config = dict(
    d_mlp=384,
    attn_scale=0.177,
    init_std_qkv=0.05,
    schedule='cos',
    final_lr_fraction=0.1,
    seq_len=1024,
    train_tokens=95400000,
)
Each number is 500 + 40 x the weight over its row's rms, rounded and kept within 0 to 999. Layers, rows and columns count from 0. Numbers have three digits each. The size before them is the row's rms in percent of the matrix's.

# layer 4 MLP up, 384x96, rms 0.15, rows 250-322, columns 0-95
100:544514445563496448506535472531451539486516516510524513423561468559464514561508529531487498500499536515587447520584535480518427471437444417470452465579512481485513501444502522549511465465508452453486485536473505518480410443510443446556465506498528465519523537543518469449552482481448559528
105:463535546495483431524479460511588467475566549503512468450468510506500504449502551530420440516562444475563478574424534537479473478548522532512511541496490532548506433493528419483502492477429518470481488506481510513496532506473410453590515551495507512495510564525453440545467498582507546478
105:574544506467517514543420510532517546475509451505552524554476468545488502504425530501471482523491558532546489507478513546524536489481458423441515405554476468446595471454451496515534473474453569500513540468492492426479433488462521469531426463486548402527444505487513468499518480490571491507
109:479502461437519529576499532474512478484477485559514515430527520528562446518416455519479474521453482468498481570550560512565473485542548549486469491514538493519519478546456484507433439497442492457456528499454439434542536548516497548599553581490485479533577478498488516545537543451452524523
089:552461483518483482494556488522449424531456516524491517473555489458493543502475546479525547517423543528491476523569469495497474466505465625471509463519512589467562511491423571517454556502513500488492518455534438521482448508540486519558513529444540481484518510549578421491471517425510558448
072:415490528559528499372492487526529470541453450506442468466531545554553565552603447460528488541477531478501517412467530478476488535473534550475459478490474500493492521550532538524552504535472418556481490513480554498503409536512505547569467472474457466490518495505522534520466482501467468538
075:542498494578476554518424593651548477520448461553512447473528474477490494554456550500530519527491491510463529527488531491487535512481603483533489502490519520514544475496525493446447515552438496448496544543530507464482540562498536547535552522483493493430524492471399526482488534502490507453
097:546467520487543533527413439514514485553531487464518475539446526430516522458499587489470528543474427476564488502491612458476426422512518521586462493419487504494478540454506509471508512470475534556531485498536527503550481538466527473523478524515496447530474513446504483576455469517534514595
088:512542526425527474485411493522449539472502473494495464506504492483494472454539487576532446499540395568476567515502450511493516567541551498492520544488509430493514476549419498473603522511500474569508467506554565486503488490463523483551510516512503560522429455593481491551524556530529465471
091:531458458473506592477474499510510459433531469477457485505480485511489538543553555467478477582535495506467484445449455452449498512442496521519468520565516556526545522504486553474568431518463464513552497589471474507490496562568586449525501518502498481443515431475467432543546478418486540537
093:450463475528556489495483498558538488524510516512501510541550427428403438526594472504466515573481495429479573514470476459528582506527528542486528503472491486586496470513470514493415524538438466511491483487554529545535497569492482491495514541498509526474417487439457456481438571527502539497
107:559523505486490528537519559472503556455524479511518470477585540562521534456499479500488487467453558477589547503474511572530567527472517491571556488538473483573514421571514538514555499455502449458467483497539534455420467513519456504560500526475475444521530580562554525457472483518498520436
116:479474552528492511488545477503482484503491466515485607442488456414501540523516527521485535478475413493512516537533554490525519530518435529462484527429477544481460538519404522530477496555497529542605421598452396510506540483478520513468498502455490466534522469554510476488517548486505428483
082:430496518445468487493450524547527494437522514549468428481578593511491445521482493458481517490536505442479440477479539458466497465463571467483467477476555474509498521487546552482528500575536541514425382532574500537463533487509444547532557502480526483457509466531493482499426437493473469545
091:486527499512573523457487450464451453507463435499543531482449529514545509566521435596457523479545458538459477530548557543520528487424437476548485522562450511506473576536570499503530447482545498434557555499526541499519454574481512476496493477499460456509441475543444462513515520503509483582
093:469489462486462466445549498471499438514552439467490491548544504514506478591558407482518513501490456514440489452539495437480458475548495566524516425583559510464525517482591504446482534531528461417503486485521462516478500563491436409478526498508515483551535477461522479463483541486442443499
089:396510426510564578443532504463459468571443467543509469541514495491531474514507481512498517528453462487561563529539526517458476515467510532529485454465476484446517474433525465500485501548512514452497466456461430572541564564490520495478518506446461507430539505457482504414493458534424553548
102:524511493473488501478476551526466540451478545525524385446544513505468511535447505408560500503489438495448512508557473505456525543512472511508555566528484443501479479515488494526462502482575550511487453593500509521544465481482613483502400504538449483492531586494496501552470497581531514533
095:511505473594529475525537470538552460462483482519448552460525544436546546549477530565537467468413492535408503582407519508560544487510499512547580519478530567526489437554519498493497545461538536525541512545494487500507517518531493561516520557493425487534505505518488456539577495526481462505
078:500515478550480457513519504506525486489461574593570456501452507496480503476554524513583445491523576516520449541449503553530500540520635535540470496453462505523461480526463481486526484472549443562480561492556528530493557449470492528516468528489548476455496467471452463486462454532511508393
086:541441493448525546551475536569478503404469540523532495466441469470508543512477503445500492557505396484476528540526529449472515510441474513432499546464483485526528469471515489500526513480452489549500483534524535487555556564563555562558523438513462536490537531545461491610460542553542511464
105:538564532512503495469521480447595426532536462514460458556460520509470488479603538485494478528521537490567524454500451536571502478466522511522451483535489560550471534551528562553454486513467486488509558552495503497573554573572444484546524491519532473496499522462466490545467522411543523443
095:558517485540580465537504498499540549478531496512523508439478495555447516433584500471555513471480528519484493453526502521417491494491498446507525418525501444475502485583538507458545528422478481462514564473487600529523521478482457463548435589501577451481479483491534468508512459569515549470
116:493474527523492480513581566465538498416477530537506447492522488529502511521498500543526460448517459389492442468540482508512500507479513500540495498467532504453473528560485553522521490429563428559535479474463492471504527447484502558553466495575507448488579459489495454636482489580459495497
095:597523474554502547556496461502598481489551474431487513501506607455565444517467467462477499514477505442491561489488572468521509485471450531532528503439586562481493409491479544500510468571504532515466457459572515543527481508536470514576565517526488484567521521523487495499509475482518493508
094:473496530541582504470461539528567487536530553454488454486493488501505495524562553391525520563531543507533559484470514469483497494485422543526535505428479528487556564551475558471484457533506505493552507595545538504492451453511476503486479565437504529570415439547517526470512511434514500526
101:451484507615516519534584468464533489527504512423485498539457531513551599525523533488487498403566484553469518475544512525557515472467543557459479517536473499511487474536531510474570451532507476538449485583567487500537493519499547439432504504473469508469521484540434440545480494445446502485
139:544485421475543458524528549431464459502457515540585472454477510596540510518490472442446485515467500509476481480466535489499560493531523492501527499573460465480545478506503493535576545463529477489556524458426503463535514487491544517577435546445480447451528503539474469470539446390487512561
114:507500493563545558497495480466563505512491531564518470367497488479547579529458481485514570530453488538492457498512440524496512524498489550495462562561554515510499479500527473520518481564553548512541455588475517497449559548522469453540453582438521517499404495489475470459528438481476482491
102:480472484540434505558481490581505421510464521509500546527456554534507389517500452528564541497481513512512524548532515543465435539519469511543485507456572475492484566437466518474484432527563546464460546525460455549496492496434468429512513553549549509567452445484515546463533550503540485481
097:484511506532521470523457409489469500509524475471472489540501508433446424528476438508518505539525470531503556421477506494462502525504492553469481527524477461433492539494539481514529450479449530477438523496496397537547483538490527397409551391507470504500461521508505500544509520518594472578
092:464547446585484485490441491534477461490510498489419504531507578487491478480537451491509443448527465491542499518486486505538449445507514443417530471478513517432490492448524469512542583504511489536532439554479448577469550485495467522503453515470478473532499600499441543425546470492416456554
133:543508473471452592485496515480449480488529500453436553566508450447517532501509478458510441579490471525468527518537499476511547521467465491488513516446543544508518488533534519453514515543424467515602440442501469547436597520548505520563554450453435504542500523488498516458509489483412496438
103:455485451479482482477483503462477528447518494514457563467510516499576523510523478565546511506407555549494494420561518531497521467478526458545462550458518551509478470533528512442433501476482438520560498552529546519513581551491485504538489524448398504549530464512534570477596481538437526534
098:467524492475452491455484573496402522455497507506466531503470529488490479454508475571516557490555495474483563498601462480453455460521471442519523511477468487572511577498513551468431514448405432566454462469520497538492544465458502472531545508483561444576509475559548508528499502497515440496
106:485538462510595514511521478503516457516467482481495477451534439571492482546523474510450492506487501511583497542554410475589451516461509531480454447493472530426453580568527457480535464465574518490550446549468498468465459500469517528516551477527511471526557582519553461482462507470453495570
107:497508506569444509483478430505478512548522540457473530495455486531501600454471556483494549550464489537590460527564553489456516510442506443449550449491436473550457497419538477479481438483520493485490559530492519530543489518493449473488465419468466525432437474518572494530544508527497482427
097:486532433478514483465456511487487614461556520555479493505527481536545536494517513469455490490481532574510482438515546516505528433403484468470471512486481543491519455531564540553517554509550482471497545491511416519573529442523494505473427533440480488410595482505571518561528521496483483491
112:475492479547489483440495540487548426478503532527456510456521506510466417598520460562507521473470515529562474473528456467536420494589461581485521512519526577570559582449484495503485467487481440466478445575486479536571467519491476540494562500514532516517578515460505495472487533519473491463
089:530527433564511491587474482573536528527489540517589492542433484506478513569459463528552564558520504525452529458449542454571502519518540484401442520458502462521500501491479557531502509537518497580512550561577532462505412511513502468553493512527426528528479536504493518485512529517491458525
144:557510468602524546513566521469548484480444468492590489464435537516469523509527487566479510467509582469557513423483492516438487550508505479552486419509485473459494489496514530439566517515530450568543541461510527489468465431545485457503510528608512515489526557534486480443506499482502520567
113:460497454539497567405520474544500434535542469527522522484466479492476469456507545438508421515511471473490531530471543517536469465505497543519552426482498510573529532476476542532418505577462582425465502501534515452421529497493467537471556541530542560519499492431457504538477575499456454501
082:403520512484561452508495459538477546504516566453488481454538543482520593453562523508490467447525461497576510504532573465487552491469506480463491488509463417471487452495475584526510488541471429528479505580548478526471505459526501456442484561435475483534512495572539441439540501508456531476
101:482577507515460541546497442470544461457505522497556473478518396456492504440465534459444492533475480391503466521478558553555492509541506529514500508475487485550447515449475453556528381468476507494522458572478514440481571514473460534522486462525468473493455443515482508552518484505490414469
099:442575558536516456464501497521460512412516470481498497591497575466477578475509454507519573462535469502501521508627415420452510430509488507504542483553506505471458473479524582485477503497503493536448469475485501582494524458538523462466550510468471519516518524497506517478421497550477525480
100:566500532549521507387496419435467545537471427481524452462510393454455566480490530476518512500533491515509502481499525477489550527519502522511564484460515499503420515514436457535513446574531484488495479481491482542493529524450554472492527399516512551458431488422504477489498544551544501547
084:522550575510554470521449565503534482450482447507448495404550514511540478430477551486514522505457518478532513498517522554502525461521544478513480530507442535452527533579409469454454493473453480483475456511537540586454521471571472482471500532438568473563541542550480467534491455459526560485
082:460578450514601513472465501488477515477497469472507427452551460481492443516512559541536533423493483442481567497514487437488500421553527541462545508524457503485513527550463527541426483516469538537436463486541469504563518434529531494431512540461510483476505514619511492511515489504467477580
114:390508485449502422489503517528544468552491513531475475417505515464505479527403473514524478468485509456453504551446546490564479540547518529486485532458521564566430482484473498508512463506532573444464546576508495485509484514509464517567457581490474523499488433479522496447464523497600533554
093:551494544591541535504516539585525565521495482458471494497538420492461529517488551554537512500534552438467550518498488602562492495504470482474463530508551520485484479495543587483415509518475499573509467478559444530478489568598476519537466519524517459520498520508516530555429527474464543510
094:452478487470542438449514511500497426492462498521514496478520478532571481452486526522444544535481495400519434539517512442459486475497488528515522514491491551455407506379472487513481475515485529496460535497516468547535479477493462521593436581446479436476490411493535454491523508420473549498
120:454524516462518487556486485470495471520580517536544494564512470475478568486583517487535527479519434548478536547535518498523543439493560469475600509498451491496478479489501465502445579499460589428504514479416449491503570504433564422517514531407500518490487516488499483470471454435502514509
093:512489443510421491516397504533527472527504436466500523474382496502543537558535605521566536554483482463491513524525473603472458496521544561516593468469518492491502516541467496419470459563508520523482509506452508523531521550499472513495564448503508520553476516500566544455502495472502534491
131:556444481525471403480513456486502535451485467565524545417493547544518564477505469509527519517548550576472480515457514525458439520461510549431496506462469498488553556516562485472546499517484437512495487487390435577497480530445454507568497548517526540519479421503509462496495469512509505573
087:572490475540472511497511555451486543462545537488497502472457467537530509558506513470495507535484489483545500549507466457526517493522516599524398458452479485569514507566440495500520588472488403509429508483504473570587454504511524517505561538503537547462526563516509537555561465521501418481
095:553478444557477409504424476428496545488440470514491478489486491505421515554539524464548499524442519534566527479519499650553488512478498466485520506460474509534504562517545483475457470510496543455551508560484491533520532522456553526452492519526453406514476441475510520513534502478478429456
110:450474519486555513580475484544497498484561533469478499636534468526482410418497523511492517503496499498504608484463530558558515469479539552432507521449566557482515483501494560560504465520474575476443498469498455527517530441476500515446553461532508512491487492518527496512437525494445494433
094:504541558513481450458585510484565515424554424500422487519507455453478503520489506522476545427499521446534503503548427445552549547455543568485539434490508572515449495488523487479479448501450506492519462489454488537492451504530402502514516525520533501494491523480598489511401475531526509485
079:479500508473565473494554462591478485533469480543481502548498450534484463524524501546547518482509473486548420537615542487525460461505479518474524471469546460524422460567527498567450539483550446455551477497523503474441506534453485476458547536414508389486483487463485479471509564557501521517
088:547559437500547530589577555466459490451512533540506468508485442500487479518428484468472472532569620522517534555473478470528506441497470545525484515561484553471490517519539523502584496478516524500522529488482462466521475517515542560516496494473440500438518606512546483478536460425432479496
093:415484472504535483474531465561572498483475500532435486484476566528538546524498479545469528477512529461520509525539493567544506450560524582483583520503512534489531460509535560450497529536478515438506530442455533519518404525504460504475488493467545478496586512568491466388480479460436529555
107:488497485534555504504532452514485529456497530522519455543497530511430560561565501515455452458517468593575470424542482532499481469506531525498523484570497484491471496490547498519508524501563427445515482531416556487475506394457437426426562485476460505481525529451445512546482525543469463532
109:480486580462503451508438498534501564397537457469513533529531493465494536449528522530475533499522465435505552577523480548456562458461600410519554519473479496510467456517563526474480547492504473501568433461465527505429486470515495454586451514516479483509500479505538468461424480521516518470
096:451522504456555533472473525528515474486473500502505506523517442557555497524586532507464493514536553437561483526508515494401510466493472479476437471499491479471502569445445541491491498542455522488464497481455470492525529421560474455518494470467451406462590546490501412471393512453534523465
098:528520524545545468381531546530503519501457491518482444446554504503473499547529479484511414533588601577494517523532462550483426523533446523439443457426476527571460485523557517459506540545515450481451514477470539549459474543519489503523467531514481531531527484472516535459493527550455511504
113:447415564427485475479439493575514562515528426485453570426528554491552523423499450515519490484517521508472456522418498476501509479522540490507522513493469489519480500526532494436522464549459514533438572528479550490459474561457433546504527480472521594495448480465508499462474506532538420478
095:490496588519532485547549490549507543476521451537520422451492485484545504479466529487468559513490525500501500554590469518506485417400487478496558468526451486554517523519491462473481523444499400468442461471514498570485533563562484491522492538456478582451495474561524531530469470569510563485
115:435509528478488478479557512449521465433480503485501552497502459496498499462561487545491478448539523456534420445477409485506554525534554596477491502448487486458429525484480477452529513502477423534533537436467486493560559458456492543463535461488470538446577422498469500509461565531481464563
087:503559502480489520423487486463445536451490542443424495502481498579566480514484550524503581468509501506469438495480503539506466435516477439526473540497547534525494539561516544428505515531547404462458490562550545499513515485491542511457442507516528505530408447490514550426586499555493496467
076:481505484490560545526478499474537421495511475517510415462509539502457485514473582493557494585494473442539552610461543550542535523414550551478464499482565500543503427496496490474456484526504498447468490487518510447486482512569597520528526523484560497431476480533479470556452480497501528556
106:510536505461542477533445519454477550512520528470536453445461559486480458472437482503484504525562479560490446513477525480470449574498466530511490484529464486498447470458466441543537523475519501551471563448514478489572501508441537509549550557482528537529433493476457495576586500454615484584
076:451469497521434422502505530576510510539432477537501430497493545485429465492517480512477617511559449544448458551459509543490505515538529485440491482538467427544553461505475498471428480541462418490555517514582555463510507530468516502501441490524513514545485450542444513514501513578514492530
096:461560450472471531495471568570503440525509423520504509511498548495470456494457499462508469518539475547530531538521487529525476540610473582562557479555515541500588573495560429445472518474491501501470502503435542541553528545462508512483574470480450508510461482430543498483505469501502453565
# layer 4 MLP down (transposed), 384x96, rms 0.119, rows 250-321, columns 0-95
113:461529415450469445510494465464562512464567394500492462512518502450478505513472507546476539489478560511486527501492505592504555479439520499552477549454535434523535533553434509496467462579443498565549508515568467456467509505398580502515488523531488489457482464476495470477534526527467452531
096:442482456505536537488434539449490416461475456519513542515544489484461478461446459484536473421534542500449466456530428488533472591447467457522499477460508486508530608530535526485475588547534519492484556526491549533552497494554567571476477509473491539546459466474524539563470544482467511485
111:454549477504528553496523554528504515501459502534508423452496463495433486510521602522527506491545512555555474504473458456484540478474535541487552498499438569558444498470495522554495471492450432545451518517524525454537559491433439501525459473491451460569547448477474498447481407578489489558
085:481474556556494551462527488501473489518509477449534496538480468498460608480554500451507526489538508528501472500483469461414531488440466498525558467508481554476448508472532500452601564479561526494580485464556575513455509442491525491436462447511530547527422545483522578466463474532559490528
090:458541572505559465483427550523580592506453431447502518476452580512517542490511474564492480528486468519500499439435488529490522514437519469501543497499475457490507501560513492489522522468513492493590465542496529509537471527486541447515508473580488518452419417545483457543506493587480563497
088:523498527463454477502432473450490489539477477457490557477477477520459442471453561537577520475401491469511514507493540531573477489522570492447545450465554498509538487426455475582462496481454473474524516525525481557473567504565519434529475420559476517515539500546450451557458561498522460517
118:511508523566554507492489530574492508506517504460492507449536515528460501515479501513492495501428478585500569543478539515559504380532552568563488460500468486516393494524534515437525482596503484534509502502547568523559519482518581586480495516539472506512448512494555488485439535467483558492
112:531477538504542517536445439475422500538522417467566440510460450463492516477429503543526452510446449438544495529532537425491444453456514533572462531455432529501551502415509546465471454400446403524519481487529515471525520545503466453475472509521511510496509466487496518498510506506535546510
087:559501481523486495541520495540532485463475566456498483492534494531521510519511437449498602551469528530455477471507540435461525503535540533517527425485505541499548558496506495484431502513490448488517477578412523498490432535517487606504490452581517456500564555417533470496554540463503578488
097:526572511511404542513487464453454499550477499507523515506472587493536418415465433550503518513503460488502529551502484527508480514521458441546513404487511531502474466544496491472533517496519541499522498408540503501567520475495473453456505504488480497544495616573553575476516522472439477441
086:535493553503447500522420548455523492578483486591479499521451533518511567520471534547478436459481487501480482476529489587472454476489488527462495455475480559501502451453528571481597474406470500479519501506566394496471545446484500561474487525556487503483543425513509488440519468473528493477
093:448496521486544516459444446488418472542515542480512525466437492466468513547473492470469514466578499591451532524522461467478459519562507500434472470463525546499448581437467490502483498512486526547549505497430512542542591534511578512491521494482491535546491394445458473547495533492472473569
122:485513499538523564489537496503477527432470551535505579447463486474506550509473525511496504447458504507444493439522531512512546566528439487519457564446506580523462480549493506556459596545476453470517489487492394520518484530478464523426521497391499499529511457533454546424524434498496521540
106:462514403511513504533558516539535454491460490467505477463464450558461480495453493474538492504418470512501602499476507416483556456498439475434493489486527504511564559462491496527454515553539509462540553523573506438546529527455489544544467488489516495518443503455508371532536522553532477513
102:432504550521524503471500531516492556532556482523503553467468528541494527442412526464411457531540485546487531534534440452422419520504451537562478456493537513516530516504544444524548530520503601494521466518467532515523489455562444442505552548559533406460560505523490510502515496459506481492
095:483462540470568534570435462517489510436450535498575448483530522488436524440526569551534501523516574518539515570430478581485512519496531482468507580412507484546501480492427520514501490456492542500502486501536509411489527448533517568459496483533512490490483429500544508510492509580532563475
080:534494569480413434553465506508454508470491487456509545553486576531501526501525473489486478476571489505454528494446407471551537517476473523453548450509567515472503517562503522454473555504478577504502494535522566458429468452571461506504504422585490493478481498568522526536453578490540493490
097:461495517511509471516535484513440475557508477537491602571507469537509506492516459570488426452512592553481541437437435562556455485489511536444451466535519463484500518445547473452534527539468440422513531426502503495449537483538444484534537525524527513491425434515481542521510490458498546474
104:494499543440497517474538480500472523556507587440550491496549563501557485514532558594475525477506539510454460518496457498478479536521438430491416480469497498520479475454481423430466536507460526475503484452473507447522444403472503432582528419506507471431501529538507484434476532481498466503
102:613561490488447554457507426522495501547508475493478599465465482528502478515494454512514512533486510551479464517521498459471472436437504528497475497567505522470528447471490530496475410450572509503536541455462548413469570444502467477553524429480550479478524475471419469464517497506553454472
091:507507502412571541492515523521600500524433523492526530499450579423514450480468446478488493459488499506465491507579496531416493522522472468495417450560513529486537501519507502504506473517606482506489569492461561477477487435582412436533508507478499475510533459456525556501528497466511527463
100:570551449446465429497458521517439537542473490518506508546405540483488503520585499534520498508607484445418496482477434500501516562503516481551505479527495526549469589502442525552476507484492468451548463465527487494464534558523483533545465511519478464461491626509449523513514506530495523461
103:504507467487542481545499575495522458431481475545479561503495475477527466455481503527553482561527511515505479485505472501477518593476456520459475510425511577493495491489437513537467418493470493487468558552472547459495485531463568542448416508472532466589517488525363495559498459446467507534
091:513508475467532541472453476518475515604526523456556580527503479477459495542515455523485542436462524567483528555474549507475482500491511536461528460510466550521522452477543426487564574548442592428461541523487542531510487521512501433456505501433467524517464529561510556463548518448537551554
100:490477454497511530479506529529439488446474510385558531517601438467473499472507449514483522516482605549538468571528454452475525482429495496559489472507541509475491497418554492464475536532461503426483504504530533425558525547493496511502514450472432480432531497477525496585535472481491505461
110:533498521533578514487445559465467472484545567544507446460507539417486497504492542451539457555492478491553445486495491507518504526473520503517504475480506487495543598488490626529595496532508497508515429520467423416440430451487498561472515500504451532500460528464561492488486550518490482556
120:493457577477532499545522498549472412417509485515446480536573466462507582561459502443407476475558458503532524494461507487428474544472501520458507521457516477434515510454548533535550543481474510514477520456500522485430465523599549508435472503439497540504508528544483528540542505429524514486
088:485502575523463513487506471600524530521518492500412500542494471411501488489500531538573501436503488457545510525519522506453434496470515521524497482459570543509455491503472483467426491557458528505466427534576535594492503501470447471471545447532517533539472507465531509473476530611541526430
104:478497467492537431478515493486474524539484525526487565631542491538488407519564453513501445478515514471470549493490498584537514519448469491478481470412469480560431498532486537507519552427471428457524512453510479501548441443573518536451518457435494543510570509532531516551507500525490491501
106:462535526485537505443533531473455561467507517449499528498447506426490539519496500513398469455459579465516502468544506472493464551508421477504520428539505511514468489570540456522519571500481418515498528471598574497497524500518466476457482474420460483434499467531470432541434434523505489486
097:504473459489464604535481501504494460503574454494531503512498480531499578475539602512458468493472469470563465559516466494473479451595505475543496453528480531534465423433489491528486500457504536553592477532484478459479605485513435531516528522418545483517516455483457538443524476514507474524
094:466501484502508506477502453459493427503465517499567538540420525505530523462459476509527515504507456475471511573488511485526576475555425497502498555519438565574540485474456525541530524465591516558515532519467582541430427496502477518406466496530526526499504461488508488578508474543508524605
090:494499537564543406509480490528568545495417477576525471478514511538476461523492551564502529411510586460497426459455547520471519524521536514516462520534494486503492523475471474511494466467554552445388548542532547456575455479445472511445449500514514500463479504502498516569507497506544527558
085:511482526555523509530441477501526446550487582488552498521493515467446488516516489502481485479554401520525519558477518455526494532489492536461587400543445460504497489444504530551559513533523551484445489481529488475484458495523569529448515464523586486438500573517489451547397532445550483489
105:509502512474505521485522503522518488513467433465507588565511494466506556548513535384516500514469506498508509522503468549542505504554428536537421570509483547505494506471495399575523538495495517484519598493478609445474449539496530543467510510548519489438540491463445548431501468496439500510
115:513519487530476581520446464545490574508480490472546462462467482534454559472419475455526487464472513530564489519473522510526547511470418517551454517477448519515524482551539431508504513500603513560465535521464475466458519488483495470517549529524466587431537429505514494485484543412406486540
112:526570550491471462554539514488515454472506487482550554422526531408497519515526553530468473484487443435513471553475501479458480517505569501536418563474545524518591464437490472462521515414484474444547469542524474434544483511428475502502447434529538504507538487504496511474496581492549504557
090:509528593447447462523505494516497391494465442441530460548452532468481524509479545501468469549471508454474542573495424500486455530538520513520554490540507460518510523565462526435527518474455488494555475540516595492488447561522505499509606465482467492510438538544433471458490445464503498529
133:531505497525476508496525547466496527492449402529511442441546507534533462517582428472510492520515513592532490472556466534451474522592482542535490499525461589495532512454613562556483459489434522504527456483478500497547523498547535538517510449473530466510471524474552403496486453513471474487
109:515476491492499528545484435424490552523437515562466508542503447535520475466470509515503465561559500444402515481369545450552503502495516585494479517504454492493529554512445474498424506517502526507441559561461475469500494528517480464538536523553497562490500498573433451468529515519517571490
083:437446498414459438514459511551440533539555489499436531544524454479513496528469528416518452503472425510482475556542469462544493434470509527459576575495480535502515519467481463508444499498457562426437477518461463472548542514474479569494463526460524488489492411450495504560507467532512470462
117:456550512539501475566463506529522536461515481527560527469448508474549565462522502531478556493492429516521472525520532541534544550511436433521526475557500534447566537466489489470483614581521542477480528493585484530468467437447494542489400429537484513524495512444526492539494441503466481462
110:513490502455469458471526502465434492464541592538505376487571508469465531544491515428550435467457506516525539485513505442538490443505543497483560498455539502483508530493546474492500474475440461500503497498411475490504491458480554538549427515456438523563553486414514442513508477484539487579
087:503465515481573515520494512508572538543490513469472516508460547500475490579494479621565428449511509541509477476511476536475515487464540463474502553509506541470550488598500512459480596499488478469518537472482500555534456493430398498452473515485540445553575489472487512417478496481468564507
103:513484449524541500499552438547525527552483479487481541444485503488502452567507494452460514628473539431522508531553525509515488471536530504524550551545495508511528521574477456522528518501455542485468474543411521388508475466502438535547521470563500420459514464506526451478545475473544472574
104:365499489527467564571520543488525384509540503510468537465439564449520466546435495579511478491497520442484477470506477488487500428534470474526547506525511486542503477420496423526489513489492453523483508500552588451511546512509493552480416511452527474510550471482434543522489507487510512507
104:538467477514488509462568515483476567511463467509490483478459554470544439601545505493522529439469545468451513499529510606472562560459507459470502522448535477500488475597492523544501525587456453538489548504510480450458482435534513443505505504429496494467506424515455517548430492499447546476
104:446516516566482530492542520520493511545508497506528504427495532468516508530496494569539475440482443494441469435536542553514505423511462569516477524529454448417467438471435545497502513489453514525472468455552419525512542465545567486474526550515556545502539577605473524494449556487489520530
087:572571484505505572508523467474433541471494462476518480569502437504508489476555535523537516513506504549571503462573489519436510454461511421504491469569484508467598554584486503515481535493425432514522490481476533530512495492448525451462550469511524481511491559468464423563510503479408474481
100:449455484587482520551538536504477547446455522503547520533577572542433491472521485496447558597528486518536487531511474521576560505415546519538540438451481523478509466492447522542492496525520515469502490575382442492536498504442479513495521465538567500498481532502531519540475511496442528512
089:529515509550416590481494533534504542493500473481549513484498507508461536533461556484517484545494533560480568536480549567532508556487517474494484467531552493471510473609467517444576556485465503467508474500561436505455601528458503492436508411495520563495512521494544514474539549548547437471
111:495505534582532491482468495525540429479426535465481557483477470476503477489416442496502492466475567523489551510524516524599464467485475532449464518429523543415442436569495504512514480490528524474511529489547483521500447514532509469477513498604483536423498477460457495583469529487426559461
106:492458496492471522511469506503478449513515592467561510509537489447560502467551452557619519515579532503411495541536559473446530526501432475478519465529512518477509511449412515441570528438512501443470486478562483473506441475527533470504527454535506469502513579454506548467542538447503519487
142:538507522445558476484504449512513575464554465520502452528491586515503455526552514478517517538516557506520497517484438514455403417408509530540536468498442464483577511431468500486572446555504520553546416526395461515473460510488492479547531497531524519496487494512545526494496534466548522473
101:460529478463491574451530533489598490494532599480499488518545545473525492501514430438536501500489520450476557465507496582468514524530630491429527483503502461479465493469588498503494489474546531507549517461492454546453504478478568505491512557541488571498475434526506480416497519455525476546
109:558483540534497517512492483483493520509453506590600585464488516495496545518485524529528582482452506542561542504489545477492497501539563555477483440528459536550511547488548529472562486504514506519520406506532521533487548542455524550537542487554545466495522545576570431450510498588451476505
090:537524522448425523447514520537475468527487484477508537423479499467502580552554482506543476498501535507476433490589477452420406534558458462584469481548472513540487536500509390488495491511481429484523510552482567489524483546511470492524478536495552434540521473436492504456514480503545526558
094:539441545415534457484397520468500534486535520541482522496450501565565434513488480498470545527504556550474458425419503479487525448552430539500472476496426447506548535501435506471495506504499493509423442477502496512483464492438495498491464491489478446447503417498493470417516458486491574536
091:461546531511476516439461535519508494463529449521548523553506511492532487471466442417539490549517474500388478408445498504508555502522545478510520514437601532521558457510453442492544455431474488504490483572480490478525565442525527527481439551456556444502564437519553513498515485516502518509
084:487438521523431468391467510527551552505495497490450543527449457442479455422548554528491473447459462539507480470484531543482509538454511511458535542435479503468582470523461520475403496488469512487434415506567546483546531439487457451451498537527528521510498466537509500527541492560528518541
097:493503449488483508510478498455466554499495473514481486483486542499544505479519473516543494499512483508571564499463496459534481512560442540542444542416563465520600470401433525427511466571525478500521514546456591465552517466444493492498509416498537431478499491499583517523543524492552516431
091:523546539432444514516526560442468523535519475534489525491461495443565499460467522498554502515515508447446527563443495480477492525497459505554516494449523535474528537544507523489523509505434595532528543455568443475491474599524515599574473531541471460539504479538514470461509447478588554463
092:542516448522509506523557502450462531552468517473513500486435500473437462558444532455487520494472497462438495415487551471594480525476430597502456596566517455532527540483472500529483445433493496480475533565522538464544516549551540544421551439514518512450527472515491507474502545476518505494
093:555471501524495488569476411438491452528521545570464496493482510443472573475468470480486461547453532512469513458505437507461470550506550543541527459488480474520503512559426424580492511469577442509628514552554524532510460477524529491502500538473463563450458466509503516507538503518460472468
095:433466499466478582570470438504498489580515495498512458550474540491528547392455475544508491459424447417527454434476577451545507508509530454503522510561530437497482489512462472541501513450574512535493461528496518478517538486457472456429487469536454460475477567495507507536508469458453452501
084:527575448579495500574606536486426470477454535514509466560469420523472471632456518453450528492527483471502436496517514521510483462469424537502530521559527544533484510464456522544452471467556513483576470470499469509491542458482539447523499529548469489489515504504437457502512474502476522528
110:458474498441592422528449465485514506514530516521494443468514541522555486497530520439478526513517534450464553461513499482469506480527540492497515500451459498576517417421511531537498519545530459539476433462441422605496477458496534524498486429445481527532475439484503529478483425554503418513
089:548548508542542453542490519548503523561498520480528474486517523466454529556466491459565550530496448517496582514532611530511472496479478402506568477534504498529548496515530497561480445501481546475478450554521497505470462564573517439530459570527469471528465571524545477472537431478476539431
106:553484473520484576482465472541470527523546479471477514461578469501495465489495525520522494437410482458446558532440491481489497554545567543471475492453571520464541518501466531479426497533534472570537528483495381545545468539469598496481529460497498486460454519488455542483562509488577471513
092:516431438546467471507505456472499495552559447498548511571446554463444478436512499535483569485449546538491496410488453553413550429492492525535517479485528480484481503489452495468453495588461431507458503506503501424524539481525462507554581484495450478508544520480418517499478507502508459440
080:493478549498457511466563493552483473466483456484444450528477476532510529526523551488477489506479447446506479521510526468537531429539509460531577502476503501497529550578537578487490475542503479527515456563489586549503481492490425530486443443496496468452555482462572506411402519500428520412
081:467495527458508521585526520506544494581587540432515455508489461459546514435475497539585482548508485474536559547493548550499533551565499538444511463482498561468525498512482462537493540434587553466526479567460526454489525480507487509512462459563473467477518592486519502505533519512551577469